Weights of a small GPT-style language model, trained from scratch on English Wikipedia.
Architecture: rotary positions, untied embeddings, attention and MLP in parallel.
Each number is 500 + 50 x the weight over its row's rms, rounded and kept within 0 to 999. Layers, rows and columns count from 0. Numbers have three digits each. The size before them is the row's rms in percent of the matrix's.

# layer 12 MLP up, 1024x256, rms 0.0877, rows 670-720, columns 0-127
106:538494577443495551548542471493530476464492500533453369553572488521449524464527460486581444487477488399546448502493398586534523610505580438586600467580555334497476494479506410515470489436445508497608517565471515462443376556547444473574434498472542539549532480505509555512524442466441523505499482538529477458543505453438488492444472567562468477542493525471571526537401553517526471395567
097:539555519458455467480466491501546584513572472531476556555568464484433524466545545460488454462462532545558483513472530500532473507491574554470502447509521549503524535445525559487464558584471437517508549514451496496542469553508496489547407440557492404619480497568414612553501412440493588612461504415512591530524556454395497419455511516546426506487514504539458485449440465582534521564560
107:606521473443468422405486470481472543476555545429483542525453399462384455504499486464435525450486507560514542509607494568490464516404389488474486519543454450499640457460435573579587525469529485478473500538481499489540537529434525427510444501480475428532531516441493547531525515568556536509525485426552454532625507567476508544468457421506530525536452506581461593459526578454485549522466
103:520540553545535495483511317534499578564509555541511523417496455583423464453544518518390408492545427528535559509497394483497479486552527502440593365511514506515448465466462462548564478483517487484477507564469363435486471523505472494505507485558562509455498474434602421436367481458441557489412496528564620420548523493494548437457507456465557463501463489623499529502495565500553504477491
095:495509518526522428436441526524539514448460502490530489536400497479520514639548598434451491459422520602441490422584544530559520479522531519575514536434499426587509554536441636538478548427478516579516554467514533407503523447554508498481497492446539484511465627564524527562478446599501532543497476523584478482469485606457545512506429503515445514438415493498416569414469579418441491481516
096:495425449474486441545512468443476529513440532494537489414541467512505482438508385473430535517422476484480515484553499539475485525526470436548549483534413542544467505456523550455437503421485536466579534518487544499496457510504557498484500462461585497470500514446551494422498449509467468476472481371549506511648432491504590491461550468450579516548484508511527609379539548488503468492569
088:442530561472500423622538444454497464486448557691549518485422478470447397461522448524470502476458453453520537539474515515478505501554507416492495443525474484541515527531469572506502474556542512499507459549480512460488526491459526483476509498403458504490543558506621463513404483585520523624503469547487465474493541497553515458459499487474487538585536498564490524441424523524505515449557
097:498530546533503526500441477476514465544460411495515547575570529568421453630549527520545593524448426510584428504444478505432474539549492533483522485541513389457576458440430603451416522574526497515494431568476455488566541451542578497439497481497539464444535406381526508513544481623440525528529472549593505504498610494500517488416416504516475561515490524453504502419468552498508509503450
108:559566512474441530402561469455482513569531513540466472519524493558562525567526580435497524465515455560475507510457490443480617467531586480465564438530469479528546508524489531457480539409475468496549525506471548481470497438501500430444571536462550341407564513555523482489476505443441430498507438660474618513581470543529517482494482523429550432464532468502469604544516541517488483456447
109:450468470542543464456500436509485493438450489541584543463496402568501557595592502431532474457525565465546501452558501506603459527533531494551521529465568524471513508445397489470483537499485555548489393472391494433500401555523376477453471454496504511545513562450473542449425533512518486527503528528518460499516505477519513425480523447576535422551391484547526489452488571530488566514536
103:527583500436477433477477483487431513480497498516533461428495488465597435564514525417450533505504638482369499464523550517578531508519523394578545521533409368536562505541499514504452543544519479431636415491532513434501374532510411453429527486559400520539554530571555480560369447475523473500520549463428542442475593475446518499486525447501483563523438466507426516545473609517409455528496
102:555565463447451586531422454468407522567398561508478473401499535506387451516530610451493520520520505449533467450611426498479460439444500429449479451430592471478456471523532449498500553428525464472489456442513493534517502486559485465537509454515547520457535570515544507447515577410509564534562512529545468466519500515491532547414539506472517442435465568597512596546451537509509489484529
098:478465557529521558542436399514476496638432376562595494592544468501539452449465525455506484518511562518518472463545521478500495594583547498496474581409490479570472476618519499437454489539599499462464484543507510473481402462553483514455506503539655444446572477484449431496519501510513476615483416460507561479610582545521448376485518532559469490419519374560482512456576542543506471464501
104:522510492531432502390527505447455527501515403441465533548503528517509456504554492483481467461479486495505486520613479473493464522583420517563538483515553529465543492559530482423520546546486619566480562560514477550516523546516444411388629521544541497419591555542478540456406464524482445530429403528547470517475505581456447516448595418555427529436526478492495462490526549464487479434538
093:528394560529524565435425504451531524498497386534562478477507435470447562495506517519513430511411531523435554548559507519655501600514554476521497525588512503594511548405482546510484483398489454483506454545446598542514445485507529485477461554416445553465423477483536457495558458561502531504550507514579412549492522473483561504460430509523530558520506512451500581429484498468508487439607
091:416498403588537507527503462491454500604455507554496446488485435618497487566519465466445555504487558558511487536596551503520500490535471516450483527481480548532516465564443539513479605545532502498555533517431562487497474516463489472429494570488466522510616525523434485501447485506562517456520365497481453478560560506455525528429418501461442570485501570498504464580558474534549487525489
100:456519501565470441578451443484431591467445509559444489437520518625580428490475545509448545441534518553548468550481445520531470493518466450471574503493524451537489486548465505570470525599543519452506435469482476435509396511418445427482505521526570441507552490465600427560472533505485538466440448491427494471536491484478429521486500363518528566456467571553518539510534536577565456416370
103:496578535496370478489500534471462576582517520480459556475458443500530417451540517472519580524459515480535442512606484527540555401512534551459551460501514467456500579477539554480537574541527568583547591599450518570465535526485541466527414530407511564389475478536506575436426530587385456537483482581463530422506516508523518453467523431483556557493514439530524475555533572479511552526509
090:526601532475498525487523544550525457484479477594487540486489599540503492400421555519476551521411522572534451569530505597476471442495509541611474492458531487584570567573349459424455483525584512507503537518542465482459560565413400482454430579572446472499453487500483505577508479474521505615504575547419441497571530506516471543496459511545460471538484500491428497549561525460405427550528
105:605503475518475489466516427450484563411513501467644505531579528505336464463435556457441465576441501472496509513556557566495420545491489515496582489497452389502500485470445416473528565516551504449518503528472519409480356473538384432433505565554531513521434444504507542541468434517502476534474452580478561503608494464610489539448550482449507453566490490430544457510464510470476412537467
099:481496505503384437534496496536497526441511559532482575539510470471492494457528475408507480448472490491560565525599485571476494473529500469472534430547493546582526456462437404521602573580533510553468546518428463467506573520514544480441552501407513491514367475432531543426509544536487577610498546605475519489549510527501515525402503523597544470418472470490470509479496538507495420539487
089:479603523427414462465472478426536458559467568492516488528510471614534420378574457521402427532456523579555600547520483575449560582505465596536477433475519444469527508471518547472467562444562528527470519411524522458468481518598584495489457461406570596478575578455460392535431477557454526506467486546519548438519511494487495455509489479519417556485542485493572492516422547527518487525480
098:461465462504533497548420472484480476565514628507507471452534545508477544525462562485489494507487507489543470556552513502490528451660503409477589565501372476560543480607515534461486510541504513470593503510423443485541463436439519467497487607612465497556461400510517471526484490587481523475492493492422552412531521521489571454499521426552492472482570554453476489541482481559537439487512
103:532581525507490487482470477540506436444543471439625521604472523523476487509561451583443466447470460536496490374543491525435473517471523451543645550490574388549528511547463466434528485478482527494511544399466474495448557488560522451466467519515572447558475455501509526474417498455433453513504467505545514433532495473474442443469539562508543461468522514500477394498445531428495622515388
100:543539532472428472447507487458503459579413554501389449533540502560428490481481515469419411436538438568491538501473535493427463474569552529460493445566510414481464560618447558482476578476500548507563439543491457416543561594503460444520506516541505482544585543567472524494442499511460492399590568516468487451524485501500535456507501517541425533469539558465480519496397500485566438562543
102:535498508506450508547463458495468473440478515537382419482515517490428503506517450584499438474487514538507539481452486473534554486571460447519535424550540358517479545529482517470603547437463444478624509499543486471563352563407378507513515603481429541515503603559547486495432424522475494500517506536449512457556517489483532468485559519556450442492550561460552493522445569549482536419517
104:523442572522495408478481501509560462486541579439501524532521489558438447505535451460468482435477476477481380531521511454575524458501470510582541445568482446585477486511463541430607602483401467455551449488514550505479447460448437409501450504443524505498596548534465529556480454494517548591429418552525479450554495527584563463516496467500555412605463561510496490448491550517519593391500
099:430450547498512374451455404583442551492460408540554524416512537485391535546483538414473421506538556596525422424461506501480424501541567445573598459470459450467485495551492543473525514477472524565500333424593463534446508459532445454527468444521608501511568522480483547475468506606466511501446522517427509486515554576571538459524471460566441510548530557539491549430459557480458449456507
106:517523597558425437522477506555452521411448507547458530526430545525484438551500490555417593514489491563517511545522411607495492476538463562417441494516521526532493533570508491464588568487457444544566509448517433508598531536519518446528459516499538416488434503446580508560461489543556491465483447480443522593485463606585480518468568552447477490487580418544496482580574522479468461481569
106:438551508473543565512511530459459516438470469523485515535502468545524430598507462473500422516482475478488473482518527424515412536580499490502617520516475532460481477472461490443510566436553497547598417415549561410485402556475497460516553586545606440484536517488588535478442540496457536537476491509499442471487477603595618529377511474394444524500506509517445529461486544529561556505550
103:500549485488480403528402439549495524533511568480459444552564444501519470366451497539487559507427469509488495533496513442491512523499528448515602453525464473600518602492429511542583494447405445500505502531526561562513488439512522403488379443563519426511578451514479519518446557505425479531387471516512453498458585482509532431493452516440513474464445511439576511415477523530565521459473
105:532546532556454561468522487592519523507457523496530521510538515626533508558510479468504424485471483452488538504458534514564523552578494493524486496511487554481532449516510609409522578572585530645536444445465556524537446520487469483510522542456516530428516600421467558519435417493392516460399517523547534471592486571510497468463507530502569502514439465551524550411425588432476480595532
104:566538538569509485415431484467494528496515541509503528566549457473496475499425505496477435550399485416583432486535514533554534537556483435470524455564474462474557430559521592451497473433575501580457524546480486567521490421450510471551475610515501521456558509538462494480434508553550511445506500524505458485637524492553491476463409481508437503569525471515461503511437628538473548431388
097:507462488544498484497552489468418531480472471520546499459511454548443552600509523511380494416469421416435507576567500463544399526510474422469559533454461519569488416505439601418523510520541536539520501351507550535539606527467401445443523509603531440570557520477379493499509556565457541520477467428507485534502503504554564540451481479483482523464462489543461534481534592533474439464446
102:579536573520517598489484533544496473547465520481536485478363469485483526596519456516508520493516575473471537504444436518457434495524518577478492534593523511524547595428506464510571498428441500479499443419547498519563545498467478442520387500461432445513581422579527432454567502585493461450496505436406513532560500547443448425484436510555489430532545420444465404465515490488540555470558
099:490521593519474526529424382391475504490453500447519448501526431526463520529459560528446394444442574541537461534488509601512511478527488488548481507629506447495558520471499605497596513509438566542493487508488568562509447390514459472545498494558492468528457541418601495490394496510511524446457449421514500513442502485469403525494516501560509458544551502580505469540494483448599469436445
102:630462544462491498492528446476429515474571519500503512509507500511451437517624431450489463466519450489536509567656495560527479467529531525506478404481383527472605438469485505422414493549539479465629595480502494475470518519536455470468560480579556511499525516548536496537501488453480504517498517586538473479637460519541598511483587458471446587433465578476471484474426538492499517461498
109:444559489468476402482537456564430531462500544583543470496524442521521454555574476452510397491461658599530532450532525509534596509546512423561470520487476408502457450543479587486464474525425534674548467419549549437514443507581400459434431464499469497376600571494456495534383452542504513421477490504488613450533504475550524465475512495478547453556475466548587523520498584533514551431535
097:512674571418463437533505543425486521482582512544496523523455392486478535579469504449514490434425546430586483521552509517520523495476548545486550460525526452521487448459470491430449528536520474533425557430523600428484457557540564486467521414559605420567513505459528442445525532545455514453507537409416385551525475443537470486490526436512430517457506527542445550509431612498482470454453
102:513472473460522557547490504547413495542478554532441362598488476511459525458546505454397482545480512509526576630576459503634563497445512500474508514529457383517447463557453544562551461528426493502460574494454501454515540557437458492446581594524505498537471528467537656544392434481539445499494476460442465475576454524479553523490499462526458420440446457430467528394484470498457489421498
101:603533505434445441472582557548470473498568512436530494628558392528477469467600533490457413434442457503462487592518485506493509579465574492486466491587457442564459491436417474433538506447462509460557519496470531569514506547417479436529488516520474474563501616463531499462520439548412459490511452506525506503629519677504505443416517510432538554476555553528487520509529575506488507518536
099:486494508541466583533374359465522527488393497591533513562495569535518580523515441530523508440492526558482556539507447541484435530429509447505495551532474501513600402628522509422465531470570537505499557507443503458532561569516500480446496485511572413474436538488534415490487471412410408572509576496453485466482495491468535452490490508500550546403603521542472438519541552482463467519571
094:470486465495470601464423462584546491464494521503506407481429478467582562448569396434563412560430532515535492561516504519451520548370535464504515511618400471535567541513429594521564496499367468533481484493504479525494529527511466499456447490488505548506462475490467560495546509542513539543501450512550479467484461569567453469460425530455506481513507529502431462451511469487535569492514
109:608517466463441495509419520491444575588390549478492447510467490543434470506473509522429490532429446445511517539580429529484573504521437307531440405560585436489444445491488533546509541409459444579461508463463475521552558511468590447449510546527543580514433532519494515572540527556538448504436506542531486452548501495504448462537486509484515570467555514433430557511547500502511494497388
096:475506446576509487426557382478500448432509495437465441505533477472432514577652533557578532477591473504509447589534444514500494534481450578530540466522518516483553529486519516494491558499446564462527491505459502472462488590461495472491513503506503484445623567492607437551492552534442498479542492469434489468554532545450466567505588458593456548514538557557494541481441515486522516550463
099:488521532478515565552383496492434470473492444521487553519483617553379524439456565457472567455521532519491562548527563469581546477509573430443470489628492503567490565501500494424460489536493524503482456519511497463591555454424498483457425521443548538474517500486492494517460508478561502524449491494445501446541548524460507546450485581500340440541609528482488489537378542412445473424514
103:575554471520506540494453486428512427497432556461526479470525494478527602475573537512479396519478546565526443588494433484584504507497614445549409425568452469499511495433497456483475581509554564522501458465562424490486558533501450453464446415589507416516462518524498483503422484506479412502418472487354447467478448496536534515483527540477473466567486507486512539508490499466405589483535
098:499552518591480519517519441558472481499508547481642465489486382516492561500468463530446530431383526513527492523556416515525472420549497545536546397470547560602521537575548421460490604487453523587416487540533515496472560540485536477550513584539550484412464540463565486568501541574402477459479504507528540421505465465525508497456440473530460509512549500539563503464508413476476415560432
094:488479567554410541604482490565487455474545530482521416523501524442498473505580535436541483459563533461441465449545590497471522446527571534416481459562457448557469576551399478543515459508471533571550423405548554535510428479530516458443494495542486354537477406563511551504577447471546419541504410488480477481493575475484540478496639538570403451541525491556483530521440484507472535438512
103:589450532435451540426509434497543459594549463486445543533508402529547454476503530511514519504546494450464456561510467441508501442498419435539482499579556544463486539496544476504517524490562495621526479477530380515550505556539422457491500561483537498525497563537488485491496417501453551527534475444593585427542607645543515478463456517545528515547565528543453512544444444410513571500499
106:541467431530489496464473504507426462557460566507420428483534440539444424494619481557480452485421560545450546575552454500560569481480520564469583519523533518449620457483505514522517510409464538528513517557414492535499494507523475461461532467576526468431465525494490497448470507489499484470461530499528452481560500494576488451517506560480522452424473510568547483421502527525538562437563